Part of a small language model's weights: 9 layers, biases.
Each number is 128 + 24 x the weight over its row's rms, rounded and kept within 0 to 255. Layers, rows and columns count from 0. Numbers have three digits each. The size before them is the row's rms in percent of the matrix's.

# up: layer 6 MLP up, 3072x512, rms 0.0289, rows 2120-2172, columns 256-383
# down: layer 6 MLP down (transposed), 3072x512, rms 0.00364, rows 2120-2171, columns 256-383
up2120 093:110107099134115138117156169144121161132145096165120091146172120099124125127099130132128128128121111141140145121089120154161131133109141121126163111113143127157147130114153125127122114162115117108111177145140135145131136140094140137129181112149126134184088131112170092113128069090122068105140108121119127154072137114120047107099134098152121158094121106128120194164134157124159087158098
down2120 091:144151135118093099161128152175137120094107112152146133128131160122117132132140089072134107151117115153174145187134099106125132126135109132117140173144147127138113079109082113099158128127134125128168137155114135179142126143157119088150116105093112150119112130145115106149163121128094115098101093141156108114132165117137140068163105128079133118126101112092130091111121140142104190149143
up2121 103:130114122136078150045111148163140124106123167152118124143158163124109175133104122143122164113161128156119112128184147139106139125108082149165114112146143122110124164139095142113096144137129081089139100131092163113118155117161115140114134156167152087108116132112113152124122080110120092138146178142084144122170136078177113109103112113105129108128126144127161098138116106125144134156128
down2121 101:132114129123139113142164113135128115104103120113115158149135130087106122183139111124146146141086132123160103173114077116115124086174122140164121065111136137127115115188141123121112117127097143128120146119146118122115122137098087103150154129122090144164136124106087112141188150158146151141166145155142095136140123135166124084111086122074060090117125152130117147115102105128105128116115
up2122 107:123154107125151179114113167166112116104133140120145130113111122136112136164153135154157118091108112174103159126078115119152087098102145088150119136175166110121147094142156108138125133118143116115133064128136125116148152095119146102135144155144127104130130114098106114124128148120116153119139145135118149152068113115097138150097112144129102150157118118135136132160100139124147140110076
down2122 111:111130091110123137127163110136102108140122075120106108149110139120143139100134153170175154062125150151085109116168150135150094130137103138153105157132132123111120114143086142126116108117142122083095179124169167108146121117089120189187153123155134155089077131124131170101138141133121144146138143135145138131075127133138101153113062185088058131149121113108147138163093128126159088130134
up2123 100:144129147134111119099165153107118149149132152100170136125146139118197103097124103108169120157125137155109119141137164119116137117141134119087168127141113127106164112099082171144123122122116132119147138107139119159108112099141138120156139156138145094114123139139110120112151172132142170149135176152100117130114104133064113117120144133139110155144079139115135097141119124118114109125147
down2123 100:126095125115130117161112112134146096071126130177107137094164136083129104164154122126104130116116128109119137121153114096147109139116151091155108112153128157108165194088145076108133152137155154145115143132122117094165176109126120154080114161141139107164150111135151131149112130109118102166135148123134093135136145123119125108147123125092128130134128124140163114096137110119142146171079
up2124 103:106091124100130179156110154099139136100102116104106115116109130164161131147145132137163155136114134132135110165160118099126099120117149144142175100157109146121169131136140093128147152126134151104160142104143095156150137131138149123113106147153120110083086142130125135152098125141189094166140104117149163094144127142114140111122092126137154152138060108112095109121097127093118178163122
down2124 102:138166156146100128152149105112164103141116130130134083103132121115087103123162133123133112127135123124129116137141126117134148141123153110132114108129104147162132144118111145150148170131111126080141101114140114103115122159152116113111114071178149092125110091138168122132137166155125108094152104134127152129111129143115144092117136123143121108132154107181153116105136104144148174114142
up2125 103:165140077096107141094157115171108117164156144109126131148104161151121166114127110099099136103090131156172131124147163119106151163138119139115141191080155088127067141156140142147142140141171087131141145118139148093089153066111138173111089145145157107116119137099092159107128112130134119166091131110151131147087125051159127159149122142127116121156155114115105116085133147103126134106148
down2125 099:151103133128103145123133122097144139117171103120093084155122134136152144174122102108137151132165168099170152082140112100094134129129112107119101084140115127142112102125132123097089152141097154145140130116100112128092113105141067182116131121167133114139157119164119120087138132115072123117151111133133131149154108156078153126123138141157133170120125138124127116110124128099090130097140
up2126 105:132116140104117101116151108150147166137170135128106166115159132119137101101123117131161174144129121099170162130108148105144149123173140129126153165168103132114164168101188129174135135143110089099152108118118115173078107131118125149130123133107098133089142131129160168077119057064107140128102129166106136119123076116092126113135129124088114064108120134119138147125073148134131111146106
down2126 109:142137098137116121134136117130143133118093082157064132172138134176096113171148112130150146114121122105176157124147143115115109112112118160161157132143124155110133109130169128158120116129147140119129071156116159105091124131138118165150154100120143119144105096151078153102148100116153149111135118133127103151089129075131116134141103160122135145123168159100125159184120100112130094150092
up2127 092:167105129149103097114117134144156147123128172141124179116149112135169129153120145118134159092147088109127113183127101147129105116128100135138108097156130087185115119094116090118152130148101094107150081121122125153107115124131125142195131147149151135129126120179136113151190119154146120151110101119133172114132170093146128144100153098100138167193145135124136138093102136133155080143105
down2127 099:115117169141154138139141138124098133126116117132102089137134174125123124127145119103135153102145136100099157075109146110144105128135134105120145108168138128117138138116141167110131083079090149145091158145091138131196101137137107130131126119141110178133106130132124121147126108132151103155141150116152127122136093142125135111136129170098132143055128129121122085103143134132100108137138
up2128 101:116145164104104099093175114137139089121141125105139147161136070164104155138133141093129155108131120149118179137182117133114099122089144108129095146113083173146116101097129139119096139186103111126104123102096143068106108076171123127149131138155109084127156145132097090126121112092130152110098151131136125120078164118151126119128142124129120158148108167136154147144124141109132124133092
down2128 094:137132155141135120159141129121139126133140117162151102106107139154122112115102113108112114145101153163144117141104141091114158117168158125135119158108162107140148103120138143141151077123124115170121119112122098115112167110097118148111091124121126128163091124176105147102108127132139126189156174122143101130126091164122171160090136083165127117125152097152140134140138155076097133145178
up2129 101:123152132122109144128119136098123162148179107161094098137114163101139149130093152156153131152071125129138123152145151149109098115098163141143120111103125120125200135146112162080128133126128159133123156113138121087091130067136135115111129107163130149136139134151132143080120133129086123148162134115102152151089119199136181146127127176164164126133156152141144155157094111094076094149098
down2129 100:093096134144124093126150153102157136137156124145121111146147156112138158128097107117098116134144166080110124154138117136123099150130160103150126088098120143127147148121138103112131148110132123094140121139128180134161107093113043061112119123123136157105094143110103154119139109168131084139103071127136130122135129127122181134150132115101191127148128159134135111116086104138076093132135
up2130 100:147131161148093120124126089093113151124102095127162111085141127153161105081138107162112135116121145149170172155146088125125129142138107130113106112132140161135106103104163104110134128146123139139116150072130137124103089149135138150138143149102118125120120123158140155147139130172125079156134145098132172136120144092126163126118154128127148134125130106138137116111088119130135152167108
down2130 096:168113134109166104106127126131111147114149095133079135146111143152120133144130139127124095097158153132105099112119133136108126152081174136089126137151075124136141149120161160140123138103131131113151111114166134114128113099120159123103158162127099111118107135166118142093123127108156113151126115136139115140122141133081077124180102114112110136146098107112088159103118097147124159116128
up2131 096:110121090141150113095107105097117123104104134087172158144152135121119158075122121119146099155101127084131140144084147099075131113143128132127150154149173097109107152128099135160102089117127146133133135143089117110170107142163149144126144120100184130100093106110143111129153119090151088090157145154138117148124150149122146092108135168147145106131103155147157163088120146072133135108099
down2131 092:105131111119088129123131144109123131133145096091122158148105108098087107164129151140128133129165167119125125108120151085108154106153131096105107111079153164161114124131128141067133148119169083116102090106121143130148136098133135155119111134131095170101103156157136140180114121131104133133128154141097168130184115151096122124138117137116110110136164109150095128119110094129135130137129
up2132 104:107143108126136090112115186121138119130115133067151124172188134118110146090112136128139143131116133146137139081123163139150144113150108125109101124117114167110128137156110147144090161113153143098150128072127094119121135157146115104122128143151191102122106129135093125154156136136113134136106149140097104148111156072148126127145121123083143123137093152123140171152113131150098143136088
down2132 102:128163159137116105135118141144109124094143164116103143102130114110144133097103112122162148099182175127128132094102128099105087158125170136113130145108136088127114177126136157109152114135122124099156108110170158139126104095160137103095108066169106108118142120098081124135092164128127120149119119139126163169113152160147194132151153114158136135129112124136125123132136122131185121112109
up2133 094:130145125097144126102130164114153107138116154114132147172104175111113112081147164153137144105112151133107066111129084147149092117150137128144147142110146119174115052129125129082114145136083135149141140146116121097119127085121133119176129085122126108145116108129155132088140174086093085114122144113174125146091127158136115155136130132111147154114135137117099159164097142100145109110148
down2133 101:132144146111118171148129128161114109134148125140145118109185125147113156186153117113152139166134127143136157115123137164094140101081139143091086108132089105079140165163099139131124133141151114096140147108139112154125124128096126149081120168119115169107099131173100116122081114171091150141110122111091157127157124078125133120116125148153115107118102127114206132128127136126130168154084
up2134 107:172074153126166107141125152107114159137115080136121139162120122145177131123168166122144106122092153106173134137128135105129118097156149118158128094126113095143120099094155110104144110151126140165097143109149102120104079090137159165093124101140172072133121159069111183116151084124144130135147141185134092148112109090146138108147129102128140111119150146133124103085112110154118146114098
down2134 102:164086144102151121158084135133123137114141132125095198148131107155135142121107119135131105104102118127104145147113139112200120114094109124157087146142120135125138098098127133122152116136079139125102137147143119124061159152146141140155158109152168177122131132142116100169103125171103146096161128124130111141106148098115105146134135101132138112147143123095126132113109180130133125147128
up2135 099:121145122133077102137106132138167165144104120139176134156112135125105164074141156131107151105098113114152134091135132197132133132101123107128131111126150119121153095135114146097121125136170108146135142119116131162116109110122092162111145141094153147114206127123120128110172145134145134141158173132159121134134115125136127158126149127094095170167168146102150162151082085113096141137147
down2135 098:120139117116167127187088114139158082094143156130114136138141086124134096097144115134094084127144109116129151164103092144143165169162138140147113169148142113179135136114137186153100148145079084146152127111113131110140124162132108120138104124122096141127135118142143138109102134162132152142149104141128131157153149165145133109094107135100128145137152139074139146111097115121121152116127
up2136 100:120088154145093121153130136152157096160138107105161135137144134132125127138128140133122105118100153172149132134105120133066132103113121097127144127128150124100132134104162130158108183140137172105133127105120116139135124145132102117106171158102138168111102119144147153109114170138138138150176146067157133136152155164111114107119136077121098115095134149130118108119125073175136071087119
down2136 099:121123129137112126155074134127087126189146125106162088181176153146125120107140098089148101081108120118103130120123124150130124092111149119123168072114144188132156165093112147086102091128103143101150124112162103144167138149158106123121119116141125119170125098147112128125144105102185136183127109164124104136073111144079121146155123093162142179124129126103126133075139123130091143132120
up2137 091:111107152117129111126104116098108082160144098118159129120147100117129117150120167138178140155125162148173134122123098153134109148095126132089140167163138116137141136084071122102164145098108143103094155162113138119151133157119141163135090153116118113115170133155086144147164171162131138140114116148173137121171137141138109100087129114108108157131107140159103160154126104128135109144116
down2137 089:138112135126122124167127106182120150134128127138119115112174116113130108103122089122108150104140145117166117144128125171102098160097116114170123105128156169106146095152115138145103090119154118156150096138093138153150130086088075124121126137155163111109097097100164135168141112110135084153115102133119148103135113112131106122129139110156139106156194073128163145158155139145168123092121
up2138 097:153150088113141132149185096077147153100131113159160098149157151119158108104149149088121137112114090078128135157105160097100120164133122105111150126099111104125148120133091070111087147102173110153144109067149161141149126112124115123133112112099182156132157114103127113129115095118122137138118113085115128109140138122119092112129144160139167126147136137122136144119114131116069099137108
down2138 096:136123111125093128163106113139122123148131159116162110132167136111130113121125130137165113117139103094118075126173136163137139154170116105177128121101139127120128119102133142111127098120129096083128162112120143124089095130123152126117148167137106082148099127093109130134119148127107088115132105084109118125123074155153084152134151126158124112193092135099138131132124162104076105132129
up2139 098:103084095142128121104179121151113123131118132170131105131159103095162124143126092135083141134132156135140175145158132126143122110103076136140148138130149148167088129115141129158113132094135137109146124104161152120131150125121082080139178136165143106109094108123114146092118135157133118108137143150150065135146067132123114127138114164138145142102113135145124108167153082171114129079133
down2139 094:129173138124123141128116144134101086103143151084152145125095134143076203073125121147138125133125161106131077114148092128112110179115144160086147128118096107152125158150155084120089108156122135136156132136128060129163111092150153178132105107132148146146115142122147138145112117097098128122090119123106098136158130177111116138108130133129164105110162135120173164101099172087126132160131
up2140 096:086152130142157137139148137159119107131117111142116113145181098091101099101116122144150083122097125113128118121110153139129123130146162110107140111162138153176124129124103113127145167183094080121085167171103110135103076128111124136176087161128122141125090131139088136104084110157103130122125106129136165132080070123092139102102160098157127147206133128110129110181077147137153134085130
down2140 098:151114126111118114095141130147109112133127103139161111128113151102189125133131134118118113116105090075119158151132093153143105140162097118124077136137131122114178123149056139129081106144146131177125123091097116086137127093135101152143112122058115144089141109078110162137148140104081113122081122142121095176144116139145139124122167119086157152137138107125133172116144073096124129135135
up2141 097:095090121101107145099162195127111119107131106106127162106133147118130139142121170090125116114158139153096104115090126154126124198090128153165140141143108117171136101165127090123143107093120145132126116096117124092135133131131108120129158138162141117106139153118088124120133139103153136136148102130131098179091125154196136154170118134144127139080107165120122119124087123114169123088078
down2141 097:131148168122153116160160131092126111162126171133127113137097118144117172136115070125094094123140140133164185134214173111115169111168165117110120098109117146088144183136153135144086125120136120148092146095096123117158133172104129100123088122132104137100157123116138139163093146114108118101139132111168153117149111174089139146081159108167110146160100136140116104093128107089159121143127
up2142 106:100141127107153155106127156107167132123119108105140123118134138127121094101120105115105131167151077145171158149132127083120157174184128161113131131146167124164122147096120122153156111144140135104103161107145113101090112088080127103135129164131124127114117129146141132120121105173094154110107111118158111129134100133161160140111134164155088102093131114156126075113110160117109128153104
down2142 105:144132092147120165122113132092126124145068145122149135111165175094109115128137146157047096122135161131152139150089135126101136153121128146186113113104132134129161146135147113130123156087147172114161137176108143121146156119100139127112126103107176138115150167116117101163132144114149107141159161138100092151157158110112162140175109148134094150130106099124127158128139107156133119118127
up2143 106:148140129058141135163121135100100102129155122109191113117158170150096092130137105121136123100126152158148122127103120108141178164117168055107130141158093116086124082129107104099134100113135134139139095143172170112107123188147088165107124122158171095130085161153129156159149101168133104097106133123142096148111097097142145127099092120124159134154119092154097117136149125122159139087117
down2143 102:093138102084131171080141099126125127127120154155158131176066141110184121181152115108112074156135158142127160150125124085102120146094103165130132130123163121117129125152099179154135125170082122114179085147119092139130135156141128093101139136145069150126144122100123135113126136146142146143128101154115137138135145097122113126145120160175115122099156148127134131133126060110122122115129
up2144 107:202130136128152142143087134103103105113082121139106118122151097156153147100122124101127109148103105109157090163097135138101134134165108132139134109123130094147152173121123087148150120131125142123109148152109114122114127089109142126150103121142108144141158112118065127161094122089094185134135134143119097168090165078131093074123110101110155132108154145139128116096088171123144088107164
down2144 107:154127140122104163146127105154152114132144120114124116113088154116112148118159151138101119108120127055146129128155173138114154139178116154147136075139093174139149126095135140134110092129126082119085175107113167114085185130148130117131127117148091124147118111110105096132126122144079160153122142137125152144135101153127165118099115146092085142122161171075127158079123161166086128131106
up2145 102:155118164117144139153142175094113144099134138137111094081189090135140090110054135156116099150111161142146131078136157140134142141138132129190121110121107118125104095124120110110067164139143149091126138139089142107095125160144118139160149118116133109151167133092114140163091130108106148056117184132175079172115125129119152121154152135204110101082143153174134132114127116135093125168097
down2145 103:120091139114114080109111189130122110143132112152125137075123138114120132127124126118125103105143098105131124130176138111156116143140177130175078152143153140123141124159109114173128077146134102098103147085136151123106092146117153125140134074181130103135113147113133128106132188096120135106126091145166146150152101091087121153115111098074162092196137135116120107149161122158135154118115
up2146 098:135141107133155088092150138106149096145098108137126120115112103141120114144146173123101128102154138149139150164129100103140089110146144102107138138085117143104123157121089131161108108160158113135100134099139138121114130148130144157121123078162098101110143099171102120144134103110109155124098129118135163123138160122190119145109116146145165134128092171131120085115102115149147124148153
down2146 098:155145146109108102168115084094089133149146129132167117177114092127132115134155088096119144129123095152082125135120143086106139150166113115148100113156213133148125143134130116171137182211127123146162128149143109122137150161170124124143158146105167123168129115090139082157111192094167118130138161123129160150140165161115120134164129108126151096109115126084161133129131153085143125101126
up2147 097:142127150107098121155140164139088139112170118133120146113134122149153149138099170120132116118108123101151098129121140124144119154125162109156173153138110139167113138092150121126130149143120106143119120135096131116170093155143121081105112127128131151111153136131151128170128122171130135142139173090080136124181138127062117114131120079102150078122114119115144138138131100146109126087113
down2147 098:126132123138103130151150097116139138104122127144110115082133114110133087128129133132137096154087145087137093158103173161088121149150132143134110169086131057108115108140133155132129139094134106107163137099153119138135158104105139131121115124119092115119118128105137127136128149127098138135165167129172141098164122121126128124122098127135088158123127130082176142141177130146095173143139
up2148 088:141152118137142158109133114133147162147141147131111200133179153127141122129118130114134114134123143079146123177120153178093137134152167138133103127171143129153155098126106100137091152126123119134174137148182112114126131143117146148141136148106150093124133164186109126115071110134126090133089127086134178128140106150120154126178110133131076113145126136128123152124110120153144135127135
down2148 086:120154132138118127138110194139113100133111137127132122122150122104156127117092129082131135156132089120107117080109120149148101161111126153162160099179115131125128094144147111052148083137149156101112145139081139150117169134091086116073141144151142128165126122143169166152151128134144136142132127124112119106127116144124130107118079105145163174109140137092110139139157144127142141160140
up2149 106:117135099137096139116128125113101120127094127157103133141110123139109120113145118141111131096107154106112165126094138118112093090153100142130121126139116133123128156052105129127099140120117124174102093080064135134165131151141143151122114112145122103120143126104130128127083165163127151160114099112111129174134100136154159113133121111098123119161144166107140142160164146108113138126142
down2149 098:146123144138119125155087129082154083149117125123149128112116096124143128127127141182134168131142124078098152124143104120079089101141085120122110134130149118108127140158164136132153111137148124157124114156124077134155123124144135163102118102129103137122159121123154125137090118095121142177129114131142105153146159095121114118134136160103116114175099126120154140127132116129163143134091
up2150 098:125127125119110114105118125115110156107127158079094105167089069146125148139153112151109124124147135188091147164130149148155154138123101148123112126163150152146102108139102120137101103133131097141153147087123111164103135136122138121159146080094116105137111111164108109113137120128087127127137140136094153096114148122161135095072134105134164101177137120124177112130137121113148146097162
down2150 095:102114133121121165105117130133174134108166132131161159179121176131108111115139140140096119129078147115174154124127143134144130170166121068125098133163148155179142132131111132150113116103122140099116108095176089139122117141127139143126151103132122122149123140113106133149107117104124133124148101139120103090114097140154157085175175102122131159076160117130142128129109152179120152169175
up2151 101:140154118180100121119111133079118144135168113124134161142089145149117117109137127179108145083118118148112178163114094130100160113117101132109115138116190120121088097147146125073151155144105146083131119146102110102114109163109151125113127117115147173098111119122137115141125133086145132113182163140100129135124094120169134108126132143154088159093094113126174143138103134116103088118121
down2151 097:109161141121174118091131130136090116142137098135105120130134103126117110136086109135147104102178121166165135132125112131098154141101079133149144091130124141095174131132124152160177147141119100145119121130118127129119121036153096124159074164089102142131132155135122098165118155154115101136109083119122143137105151136083129104111163114137130106136091122138138095140128125117141134133138
up2152 104:129125109142099129091155097171110113120050171145137119144087129124112109123116182132158159116113148140144119166165140116127120150138180141130146136124141111127117104149115119090122103151145159158086140127104120111114102138160149175115124115186111108142141153158126139110092117154118113134094106118135173137091109130153153092147111158181111135125134156107113142143143119099152090107104
down2152 107:166157186179103140139105098132114132106133190118123129107103151117101146104148161129106144111095132113067133123179135148146088114136089133094057124135136147085135099154094167122112172125152133118139117145174136125153086139143149147148145114152088113187107156144141136128138116092107140100098120111119106102162135141119153122125118125078132119145106132050113109136130060103113113167079
up2153 108:152107115116130126119136127159106094126158137095136150072091110173153135107146140173127128111092113120090171097141149104124121132108120093112168098131115135117172121146118087116112115143132138185121153136180116118147144150157135123196111154136166114152109121117155147117099144148118084129135114114128139131123129113162151149092102090144135127108114142107136171150151106092144105098101
down2153 108:141151111118123127143098087148157117125075162122150150117090124128124116106126172093130125143088164136139134150157120106122147127151104137119170119096170166126103078075077132112160108103140168170128144151159120144141141123146138113147076137144133113132113120111144127160115073133106186128145135119064142112154092104115197086067130108156125149103085126140142105103095146147136128142144
up2154 102:144116094152121118131138167102130163094138129122107109098130112121101119137102115134100140145096101107133111074141170133157150145102115141162082104170142153171132120106131131123112146133091144099117128103127118109103138151144149139167149164131125130146087150105141145155136152159103150157112091113133147061118107126136133124166123133110104126119132155122159067134127170127111148142115
down2154 099:104111117103137095134125109091117137133114134104142135126104115160117149095135121097157127094113128123127162085140125103183195128136121126145123142109135133140106104152109105175121089119120139120117141147120123126131102110166097092152093100103152161127117098188143134112138118114131108120187093132144117157137113165145158126102092150131138150131160134114144139174118146157127136119163
up2155 094:108123104159147142137156132159123125108133149123082159181148160132106099130108092152112123132053108081118150159072134109105132113155095123138097117129204095121142153124110112123146112134126188144128119108100120131124153166139143178095137109104110085122122150084149115148121165112101133114132101142151110088181145102130089100123145127120117123146144128153108097146144082122132118170157
down2155 093:161119154093113136146136121104128143142157138098161170102129127162159128127143141097169107115149145101155096100134160132139122118117120116107141138114085141119095120161119150066092136081108134113124142106107142127173137168140116132102098138126127135097126163155136143116147121137124168111137152131103135140078102135088137139106136125153141120155114144126134107076110131115171146102141
up2156 115:131178162142116149121146168118136120108121144127105124107117176152155138178151122147121142124106124116141162110112122123126110147099129124127137110138171127072133121131112118094142156112130129119123113077118149146131112139104106184160149107112166116123107156143145162172165162133075128102127113146170101075100090110141132125115112139114128174133145153136110131121112123137123158095129
down2156 121:131122122132096154142151112106144122139117120126130105114146175141140125118163152115090145109125152136126121078132109120145119134171134118124122130117113116111118078191113127142128140094135167136108104100123124113102157114161090136101142133122112109139101142168179153088161094119139084108090138145089113130125104114121104100071120080118147123127130121133103090138118128103161093113118
up2157 100:140144122160128173111113157125176110113125111142145139115154114102144104126114107159137114184091180133119112147113110186123080191118058109156150098193114139117102187150118107154125135159121142128116143129094136083102138111130123087133129104096123120119142138156097129186104147137123147066150125145195118135146082101128105126147126119117128151157176132089147116159150128134133128129100
down2157 094:133121155159120154143128147121137126140168126133125112127117132125103155101126132115152150138140142100141107073128179063112189088161113154139113118100175104112131126100125094095111146110152077059137155103140059150101113087108123113124159101114088117129141137118122167125156122105116090153099138121149117132127095140135026164111141148123157109159117123126148106110095137115113148112100
up2158 097:157098110114065113158150077151138140115142089178120126140115150132133149144125132120133169122112125121138147145137103137118153161177144123106072104128147122122106104148116137117133111104135126120104127083122146113100113109126107121122119119146137122126129162084089150127109099156143158109123072145145169088137141125164136154099176101169173089135121110123124099129102098106175108154160
down2158 099:119166130128155112153116133127091145158150130099135098140093124131177123203126123187130168117131118118128138115133106091146114125111090159107126121142148145157111113106110158119163156117155112147112117119098111112140103146078144148125112132120097122096141147176081156105121167149101140148119086110110142154106103134136107140142100128150131102112130108153167078094111113153162133079115
up2159 112:118074134135171112109108142123169161138123138146137130141159128116140133158142160125130144091126109160116119111126085094118103107103081113099086127097160183139150087130126100133100176120080116144122130141139101134132179160137136132139121137190131125100181132161097116082155088103146130144084122156114126130069127106104126127125121141097152168129096165140117146120115135113041140096117
down2159 126:163091146122128098145115131132156134135131135082122151129160135156125138105115132116148084147127147145144096102130118106149118128099138120124119100118140170136133089163085146112101166135116102124115164164134162131148126128134159114160134133131099153153125129118140123064160133102169101142120117066144110125092126149143192148134112126068183139107115147168137121139117137154105166143118
up2160 100:126165142123095099154130130152124140131133132123141134087116156117103123184085158123145105085082086108153156131167123130121141122119175083161115125163131147130130118158123139148178099105151117116160113120148109135115110118158131101142122155117113152103127140123132161136121100131131108093089124153133150160116100147137119162131112154151132119155167113118139181107118162152127095099142
down2160 104:121182117125197121118125120112132119175134133165132124116140119115125107137096096109120120148102089119118103095121139125141125140111107108111147123173139114127098154109133120136132092151101123175123129111100128151136139150124127141120115148171137122176105119155126107174146155150130077145154139108137152072150112155097134166124124089153115136126159125048160155134129118123093122208173
up2161 102:130152147140118142124099170113108148104138145114095131105121133128121146157151118141114126122108092085140137115122150129156131116134146149111146119155092162127143158180112073058095115116136141137165125117129112160163106123143073127104096119164126151181126155112165106119124087156120128067161126119127113116157108152129113084120090129127158105139158140144156153131120173123117156149104
down2161 095:120128130139157153140089142107130129141135106137119143137141136161122122116133138127110108116130135148153156147149107176153129152134098120117166156091120131156162090166114145155137129111108182154122139117118127078122129158138126132138143145122151125119162111118100136144124129120096165095081135124143152118064117151137114098090080143088137120137127122108126150153113129115144141139102
up2162 103:140112155135151084109132161162146184112127116163095133116089130122110129082111081147147102155106181129127145154125122147125119108123127121150165154129126128127126116093178186160099125131126174077088101147121121139150090102101097136115104123130134118090113064117145125153125135119156070140120138130166164140099142122118099099137129130123131139136147135125143138105113132114143160135159
down2162 100:139132094119115125096155148089114097151138104136141130107183154123115092123120135166109118167141141152147089145142110149112106115074149106127148117136138156156135113093115140140137134160187117141168119127163088107138163149128089073143079169136118104130121119142159171085089141089123114154125107087095145181156130122146128138114118102121132111147089129133173122118145140110077122138116
up2163 100:090157159115141142140097101105140104085132091063109124141143146181102128126087163171118121135112113146123139098135133090103115125109146130094152119120136097107160126136130135118101128139122084140113155097128110147127077109164151091161157105139113147151119116162116128120162135177105086136122130126070182135126118131116133131124088147140079120141163114153111169127133181117140118105116
down2163 109:134172134129118119111127093136133135167099123140108111156142143136115132107106147095144135140092100152130111096136132120124139136113144142159127097154147092153079129120144157121176147162094112134129123120082124135109075136132120127129143152089162119208105150141135140143110108137144092084137122109130143139168128169098138152114137147152118128139150123137138124113108145123127136162136
up2164 094:110125143147082119117139117094119085124152157154130108108155140149128162123136163109100151138179116118133133124130133163142125059145103114117169125139126180161109087091109104094133157127139129137179147165101098130073133106120137122129141124144105099146132142083126099127140150129144150145109141085149167135102116137107170107085142099109184122082107097165139116126104122095133125101166
down2164 091:140150098106128156133080128108151166160127162135116121138114156127097142126075127141088120157079114135104130128145145135166177175110166113138134128094177145118111075133167142134096075108111134158121128106131138092141122140106125116187147162089102131109108097113143158140150146143124099129138137142128158135167150129070121127119144131142105129152162119085141139127140111106130124101108
up2165 095:162165145109124133113089146107087157096108180112123100165101145112124151115089143136168115136089131146092142102171169139119106129147157137117166109105123130130140126128129172067089141088097099141104127135168111100077153162149155178122133142101159124120129158118128089120099151105158088115105123134118123135106122101141151108094079161120116143143180172092138146140146150124145136068130
down2165 096:094129084136089160141191144129148139153154113108138178135085146132132086108137113144141108099147143145134141127128112139125095127186111120136128145145089123117142150132117091165146084153093129154122112108145116140128132142114097116144151109113124113154146124127103117133115147150109110127086166117125139132110122149085113119142120061111143123107103130123152086143079155146141148126154
up2166 099:107102114112119131132152086161094150148139111112087145079164181104142154144124109132140111169120133098151131143164141074113185111155142169183135109148109091133120144116146147127146085160131120129087130114157113116117135068140132133090128104113105150136085085126124141112166155083148154115147162143128131072119123126134141056101127109151141092172130133126162137164146175094154134085114
down2166 095:141104168164159123143117179098148121124081132148108082113114084153126102131108131105140126104157141146118146083130155156155140123157115134098105118127165085112134136177132113092082134121132116075119104099151116177092124140129132121153114136166103119138179145161142118113096122125080114148106108120086125130076159127154195137138132123122147180142138125085099137077089144154109073116120
up2167 098:106170087133132124110149123117112155137121131107096096093113120115128131120130104111107109101112114131164114138121131128099143097182142176135121160131124152120134130135130105112127113158126106117118119091105128160192133165135117109134170090193155171081136124154110123157133137131145148143115102152100126110134188137116174166098150156165151123117117104155107122141121149125153108141159
down2167 101:131100138168183103120080138151130164151145122110096129106128137116114119156135193132117122106080095158139135101185150104119144152096114080109143094117128129155130148112131123131091144121108133106129126118119137077150098119101156154210115179164112152136116078144134113119117100108151153107165142120172117199147114177156109153110105125095105135116128119122115128157101174110166137132122
up2168 099:126111082078104101117106150114166149152145130153091122119123134152142132102127109117118141101090162157126126125112155113138084152130120112135143119137106119118186115153152128159134150150127162127126095114120120135085096160155093096101116155103095110107136094146162179138133121130128089111145185106118141098111153133136134128135090131155128184081121162082137135148131125156145140118138
down2168 104:108191144150124140178100156133141146129124110130151182115087176116139128135170120118107089136155081122108142165122120105125083110122155078119145135105137103106136138118142110110079126077159127095134124137132119106133156094129171104097158137145147130121116132088115100149102112134110088103091145114126189118137123152111089069162133124125151111113118102126122118179142104084086129135115
up2169 105:121152133113148091112115157135136045138139160146104128141135100137113095142122161097122157164134104128136146140059143099105139121131137160131166150108172155116113105091083136179095142090104141121152099074130113111108154153117152132122172121103130155136125144145111099084119155117120156140156125104118110129144146122107142139128136135110156138206153158146090151142135160160104122171130
down2169 098:143145101095121105123163107087113115107183086126129166157124122170087169128121126123114158170128131122129122119130105103151134133198132106157130145153121111137122129123097150156156154142089133096098121058115129093111135125089118113160150144165168085150142175158151173106132132132096129134112089101127103144105169121133115128108128123132089132147123115168087118144115107123156107121122
up2170 104:097106139117094156119100177134128162077158158126131127099130114157111145117136093084102148162090161155137132142105123126106107112145165142106115135140161139149099166113110098114104123102123091124138121110117155134099166099158155144131096112145139167099131152116141169148126167100146120128097137117127110109096100145078127123154108120117114119103139156105115096115126141154156095133091
down2170 104:084139081178144142135083095131152137167116099141105147128147132141104125099154139114105118137154166163151088140106101127123136141117150126136149121130137100135096144126147148122129105109127118118123091134113107093141174158168149124139127196109086137163145153117107136127127172136114118172132157122102148164135134116162098141130078133111054065091149089125138123132116114113107122155118
up2171 087:118145137158136179136111108128111185152128143108118139082125160130159166092160109127103086125122119160104101052111134118145135114172172155112118104118127145129153195153114165127090104145138137153122089132098122181104136142107135118153097153102164113130131155122118157128132144159163118138124136161127095128097103114137150161105112102129150101077123086155146117084145094168091145098142
down2171 115:163101118118121154131126149164107105134141152120121122137145143149128116180106155128128148115147128085149171169124099129118102135075122090154155168102136159095074089127128098107104176121107113101139166112172127133107149107151105129104136091151122137098147075108117099113126105097111172136149113123129164142148177126141140126139144159110101155121116163140120138176124173150154095144128
up2172 099:138123131114152106113137109150158165085098141107130136119074068154117126126129108092140143122107159145137114090146143119128137117159130113126125119099151175161135123130095074124130150108156135131114114154122094105126138098131147078145147128086158149183089127129099109143115152124119127154145165136108087121159129136134155135172112132095173118120119084109152110125099120156130128139093